Part of a small language model's weights.
Architecture: RMSNorm before each block, rotary positions, biases on query, key and value, untied embeddings.
Training: a variant of Adam for these matrices, 200M tokens, 6104 steps.
Each number is 128 + 24 x the weight over its row's rms, rounded and kept within 0 to 255. Layers, rows and columns count from 0. Numbers have three digits each. The size before them is the row's rms in percent of the matrix's.

# layer 9 MLP down (transposed), 320x128, rms 0.11, rows 60-76, columns 0-127
106:121111142100109154120091145164097122148156128082127072102150138146082110096146122164110096141143111132131125158158158108101130134035112128155104136156151036108138131112149125118112170126123136137139131123100157116119123113134141167102127126109130110104114140113135171116152106128113116150129112169168115106151107131118128110140166130105084122112103165157125112115126114122148129141141
107:094131083101125146119130156108130129121087153137167160085139133119065150148118110138099150105146150140124114154104132129094132097146128149164127171100118189173114143127128124134106125112136153092111131139143123126086108092133148158095067142141150134112124100083141119128139108095110155099141151122116159126126160143168161106118143123104095107140119164145071153087157128129139112116139
102:117149134114143116162088109116130147133140111118123130142127095147079132110119126096076121112113172110178111144153150132165168131146135136090128115169161094114106096101114158137127124124173148107085139116118102088154114144120133125119117116098116118121121203125129182136137108143120129113131103161178117199150117122162115132135147154103154122112106112136121115140129115088078135136095
104:128139132133160134126133105137180150137098130121166110135149112119162108145160114105082130142129174114147097119136109109128148147136128136078115158115115195132150143150097137123125111148130106142126096063151161116118144131058121140142104147149114168126092132189106108120105112155136149105121153176119129109103138171070101144132126123125148107130136114114121133126178104127123103159152
106:134147163125162155118173091150132134131127146150142155115101185098128117130109160114171139167136137106121121131136146131093126118085110180130137106163137156092145160120140093116119144117117113151178087144153094125135133088124135131143119137166183172103177139127134119139139129106143157180126104113174139147093136131106088155108146108144129146141122102158096121122120157172112116123150
104:142106150114135148118127139152131142125150128130138115129129127126173124140140146118145131086122155119097110114119130102131124116091147092170072113101117075116137132131112118117143154138145184137113130147163122128114122165121094115133131144168143150139158137130118156123118151084115151087148085105118106118109130125249160103141108193141150116166088133139136127136104118124111110138121
098:113120119136120064118122142129089122153160151123097154135115140126090140125115133131125105143113167101076126111158151154131145146119155149083115089096130176125132106131132151113086141120152130110124128128131125104154159114099112147116138192101154141070123144060120128114141124155140135100104112104162114131212121110127111119144166104165139115117132127152147128134141139090158144123160
098:178155139142138135138106071149118159163125086147153128110134123125164112090147151168159123156141102123122072146114107127175129151174087131087167122160142107137116127117123106145161130125144110143121121180144114123188091095137128133126102146147150110158123148157113152117133111132132137135153080153181134183107145112182123127130143103138126132123157095111117122119134118143147116153121
110:112121092098138155156142106121164126091097106111101165109108122110123123130136128106123160185126077129094115140128123138129166156142141152141152146126131161123166148106121139116142146164163136139143150142128152070072146106141109126147081135145118122117109168162138082168159120119122134131120122130119168113112183143105107137116121084150179130125133072110125138097161140128104095146150
108:128111123145129072161120147135159134092103080112104117163136151144112131117116157090112157093183141149144119111152141152094128141103128159109116119182127166143081100166097167100151136143131176109101083116121152107103113133179115156158109110123097115159161095079124111118151148115140139123086129103132140116146163113114137121136170088112136137102115143114129139116106113110136137143113
088:136118139096123156139153120091140140114093116105107119114145129129159106140143083186114168088124076129124103141150107123123138178109128160106088109152131152158153146162095154110137119138119094172160128126124093119134112138140156112154168111173129093133137122135127114149158089134170141140121145156111151108133111130102188125154089138133128112119124157172116143117133088097094103131076
094:135105148099138140153132116144151157169130143142107129116128141092099159146141143117130102118161177133104090097157127095106136198169123163093135133135117232104134157127105122104112101126113143085094109126139136139159123153118125150151155121146067143143133134152150112134118071145168130120111135133132139141126128130141077122129146093138160133109103133121150154115146120141097116130126
095:126131091140119119118132125099147147161112129132142085109102094105114173134110189169145125152102114154129134148122110132134180176098107096115153114158134153140115107114142108127166123157115151119161134140140139104139156086075160136174084157118108147126116171120088120159138130125168135184120118142120133109154102162138124171155094102074129149134125119142108127144148123092138138128145
093:081168139135133098157120163136110099077134149131107126137110136118134159158138156130114156174121106124173138123141155124158102097138133135142120140136129167162114115107114136141122123132128117137160198100112135119111143109095150140107166119144110145089158140110178129148060154102122093142107152113097122126144104138118084127117101067162115087153114133135142110138122155105142149141177
102:085150122127102145149108115141110104101134105147125086151090109111151125125146127111120128175097129110127160149114113169112129141165124148123136094131125000142131118107127176131114106123133145133091114083113132135124154122149149147119130140119100123105145118147127127157108129141114119128124133096107118122142112132117189107164129078152142129173146134163128126144132107130088137152139
100:164140125137170125157157106124130134123120058132135140123132107126105156143161142140134123205156138120147127147145080116145085123143120154125138157140110074113109096103154121109082155140116141121182110080129115128122123128096132091116135131128155137163152087142157123145108099118135143142130098118137132070074124131128136148137130095119122177161089123107142170121121162141140118107144
104:156143123148138143171127101147131108101109110154129136085117155136113126164109169155151129144085095094126133118159144145174109114141123159104113177117149105115152154110084125140147126124179156152098122065131105133131111088123115131134095120106119151103160123127110088127125118133073121127168134205110122146175119157117111125136109107148129101110121117142126145067114149147125134112141
# layer 9 MLP gate, 320x128, rms 0.112, rows 61-77, columns 0-127
124:140115144132136110125101131115113139137136165106119158146122094122098136160105110136118102121184125141167106121134131113114149124152124120114100110137081131140131127157137104108147127134117146123104154130110139141141142093130110174143132144151098072130170094112125135169183155116157105105091143127109105140105089104110127068139155177082154145109126134201136118126102157127062113149112
094:110128120114062129139155139129152132138083119123136165112153080158144126129095153056088118162132143096119122145155151133128160129118182114102144103122140105120119139142083134129129128110123134075093136117132139115123159125131135175135152138106107125148133160092110154152152102127139145107096120184118117181135136117110114127122120149088105094094088148144114098143137140131093117154081
101:145111123135123123116150108127114127125130128127145171092106124092094126170131092200096174103122188133136126079118125136124149090167138118107180198122080089123123128119085144151145126148143170131132114128136143124119121107145142103097110121154142098125148108120114103157133106145152152139180132133160093121112103112123127132130140130088131141132119084119116108153157120105095151108166
106:144099132135088135126134114126135136139133145138161105145160079151200129112095127097143133147125135157176112088145138161154132155130102139118105113170134097165123104149095128125144093123075153120084156111128120134111157161149121128157144160116128137135139126066123100125111142123125135108162132168100115172129128114106135138117131142089158120087119140135125123078124092180110109177113
135:114125110136113120107100125117094124137112135097093092112142162138091154102077177117150106143142124107172135131115133121111123113157113150117153145127119117138136131166168127133067120150111110111146129114100103106170095106117090150143123096101143156115136106127124119116161104145146120142102153169105144135166124119085081160116127073071131141098135107127117151122188125143171141136171
092:124136141082101137136175140116111158139118127109122126150086130156064128097088116115100107165137109142148151112094154083131142153139099147114106166170139113182105137144139125102132127138127106128137120098124146155099113125171127127161130094116154119117146139125115106157133158141137106164092138118137164117092142159087098151151138120111137124127134084072114104059153116106164143140132
099:138102155141100113134120165151135131120154092156135163077103125128137143131191111127131146173127108163140139098134119116129138132132113154120099109099118114139134130146126097126165057141116122161102104144175145135132135135160147117137103118098102152132121131082097086168103140111077127165123145108139126086104166152140115126111130121132087118110121146170098150140157087130140174141173
099:182115156106121147094117153118089129123122135097112109113121141153081137135112153134149128167112172120097135136093156073109120140111138153147079116094101088135077142101135119080134140147156139136112102139151097127110146123105115158136124104121086084101127127158100086158134130140163133136122157115145122144097109144134078118124158129114105148134103159143101107158087119135145167079123
111:125131172094155124151111129148062121092076129095127143141107127144130132100134081122096114156155116125124119085138144124119142130132157157120129130146109131114157105174109120119155120134132161114123104104136135118138157085089111134170155132135135101124145106125118128164174141117125178048155138148105111199145104110112119130145126169104146083159109124112100141139120154137126120134151
093:179091091096120145104137102172100153133137139152149167103078138122118121134150183092087111124138091148112115107175156117120098100161107144109098138094156120127112131127125142120148149107131109119073144153122087112101153099126124118133118147082148127088118126116170111135125153139125104114113138100138114132121173104124095090092142118136085158139136127127140114124086099124115088134169
091:139151129136124144066120122138130161153146151168144116130138113136105136153121100135125110139098137145128123144110116128101125137176117133159088112094120193129156145182155131129114099106162100177154094103138113112145132136133135135075118125135170156122135107124154083113122165084132122132127086151111133173166128142177117118126099127130161110090108165114168146164141141113155144143167
105:148090150151101123123114137167106162112144128126122150135146112134118104099104113159109165151129137177133126146157093111170142126131116189105165167143132113116171132137112136104156092131114175090118101127154098095111106122160087145160122129151115090096095068156164091123111133133122144111115142116155125178146130100143115127159112148158124137153105080147151137132109129134136088138150
094:172117152120135120097147147142142120125110112145101123152161148157093091165138121103101070104154124118136171158131157128089140110161122137151150147120089130094116108136117104068121177154149124124134125128158108175144114148137109149159105127133116162104100146089111086088154118139111132105123159120122107165125135145136136123111111139125165122121110132054098144135193132096125139126126
110:152072161120119114125100185149097141161120130100138116144146138122124169175140125124133113117094170131111142132151157130136107103126085132158106101122099133078109143145117118153151113116151128042148099105125100175126119105128077168174164110159101122127140112099141085141127120119111135123133132130095100168121097104122103100122120148107172117171125114113124117125122118131122114140150
098:123149147125145131099110137129101103124089177119101143154137158152090117157153122179142138135151099156134129126162136117116086115128104118111092106084131122087119107152128169163134116112136135127124089164164126166117165116126095196171149138171086107140140122117153074111120091138118155119133134133155131136091137144136152114120159140130142116117151141171125146132063123094120129151134
111:118135138133170117112084134100127150174143132143145117100163099096125192174140118181134143137108157140111105100102112110102089095134134137101117101139096117144107161144121137092127129109167105136104123097135082097136144119133149129103114092140164120156127136116115105121115144136170163168109130169129081134090127145107132152119157181108159114125132126119143102122155170095120120088145
094:134103153092125138133135151126141115151117127111140104080116132112092115146102081120129153136105148143112148156195138126155121154136104132150142120094123113146149116123099141128140061115156134106106169124123111113166139164135127108173139131169119125119111161129138124163092153140099073151135127179108132138120189116111140136157189134102161145161091103112119126129092153150115135150155
# layer 9 MLP up, 320x128, rms 0.115, rows 61-77, columns 0-127
108:159097137122139132125106100160187121134150143147117163110112133084117153137134193084122112152145113144125120109108117119147082160149146139109099131146128149109098132127124127075157150154171093147093136123099165106169129089125189131151123128096108120118153133083138097123145147135133120135127155132107119108134078153091158117105151133108094170121106165136132096112106138111147144141164
099:154124181151156121131125116146145112154099142101118111093132109112112115139153114086132135141157116157129143123150150104124082116158130159090105135150146092122150120090150107155150130130109139144131114142137120127128098138140112149168097106148118081138181128105120146140086153162145140159131140125150095136101120131084176137161155132192134131184153132096104164093139105129121126103188
098:086104166118099127171117143151124155137155152106160132112135124121118131115168152163134130083102126128126131110101087125135119123150138132122105102131122103135110140130159109154150114078115146172067106107112117153081136166138095127132131171110120121144171126171074104127119106149113145140097104150103089116142137140164129126154107163147152097116106129148135119111089139113156058128097
103:134113110117164154103126143100107084134139120127146096139147128097146073085066165127185134123106142147132139106130126130134140134120158129083067119120161152122148108150141155151136111128136092109111130119110155129140150135150107154087175151077140151162165124100112133129137118101141124100145086133161109129136130110133150121131170148110170129110099103118147157096112113135127162177091
095:148113141130164124106132141124122099149121163119132130089147121135122138103104140120120101118115146139136136161120123120094136119139081136095178107104117065128136109193158129147083115111140090111121114132124108123152125092096131127135151114137127133108124115121107139155146137205129109205113129138143132155175132119068095122106156124079104118135152152124122063127109130131119120109162
096:128135096101154141104133131104141124151103122117109135137156149101117126070103164171126146191169124140131150111128091143155093123134134137135135104151129144100149112110099181123142207151126119140135154117125127086188171131131113149138139173133102151113142109115135148129144124125129122170118132103078172162102127129090120154145133097108139146104182118128114136125157117090129150138112
097:139158124148129116183169140086148177138104120142155072122098084108078113126121118162121115120122143171148112085159140119149139145108115170140166082081142160106124130088140108125151127126149109121124169118129134139124115118122138151104146123118159129132172163169114141119157106082141165098153111104142115099128132154136117144133124125179113143113145123123106124104111132174134094113168
113:139149126149134137138135090109124123131118120115164144128119126098139113104139159133123126099091085138113119149114145113114123162100144157158114099089134137120130136162096114141101132139154167140137109162188097098129145110115088183077126139139146125141096166130127091167176083157131138168130140127157142143118105135136086096099155126097141112133113107117103081151090119152086092112087
106:165160124138131131134096083081111130106157111111140166111159112152113157107148137135094119101113124137116087205126158132100087137108132104138143160143157130116157124110111122135140118117146219156116125146131102120137117118109096098109122130137111161110129117127106173128070125162177114112102095151101124126113130112104134097141148152100129174108129114131099108109105151115111125099120
090:145121093171125125065131146101121092145168063099143106140131097142155120146168131098091130104138116120111140102154070114148138144152117131120137078138117143096112134106170111118132147177140102097124141120123124136132091120163134123156162149141159127173116127138117114130119133146130099152151149093103086154136141129121098162149115122123119106112137158172126150147050142142127138111124
095:101163118135132123126113143164081080128119148146181099128072114123160107098134137120146145132130111118143114091128144143169084077140142142193103077120149120165140095104125151101137142095133148157160095113139144101135122126104181088114154104123176110101129111110134128128129162118121145091141143124131142142152147112127132160152110118135109162112185110152131105138151144129156113115134
097:143097100101126133112127169106097106101083141103126153140163146122174137119129133100142153117124136141123159138106132140189105171114101120136138139123145118106125132147147158129132105148135139150141125153150151129111068176151088107126150084127131102127091141176121103099104152157088131154122136064084136103147114095170127117142140125165090125120116103092155138156106150100154115109114
095:128165113159182126099125075129116127167171128098081132116157149131121139128154145110151106117132101129163144129146087189122133119159180141106123143150089146147122115104146088124099127132152161151138140102178116162135102126106110099111097108121114114102137147140138111156150123107141096109128134155121141077178114112105146137137116114157132174128163088101150147148149131128123142177131
097:089136120100147145126155127109118145138112129073140137116125148128114102143111074155147139110142134129115125150062126116141137187111121109080095136151135156130136140102111152129169136144118173146131111101112086109104116162124129102113092123123191158100131133103115129123109093103143128138126128131129100105123088104133130171082144154100124090121089077082096109126092114136114109132162
098:138111129114138133100170149127099139131114149127171115117134133140143131120125159132097105107103089133172097165098138101143147110149122138113152199118111176122132056127141109151103109113114140123139130140099152137145157178118092100098080117127122102172098155117106131095164128111137100064144158130140188148146151126162121126144152141136129098141137148125107129119122105143123096107109
110:156142172172135150108119138155110131143119067085150091127122116130129155126159141127138119085110130157089117129112117123117124104122098146154142110163137131136183136134106161114126132147149153122149117140152135168100116133163135151092167115146128119142111140084109121132148129121152152139143135106111135092119150158143115133121099132130140170107059121103081089141053165128170133162134
100:139152116142114113118066127115135129120097087105149123138172118151133158167159156100111090111147149080110143120094154067128109148148156151133112148162128118160087117153146093138136157097109120141115076130138144106125119160134167145127068088141112144089155096118106112122130102138144168120109150131104122123140100161113142138164130140163116113113144115102163126119154117077108149135123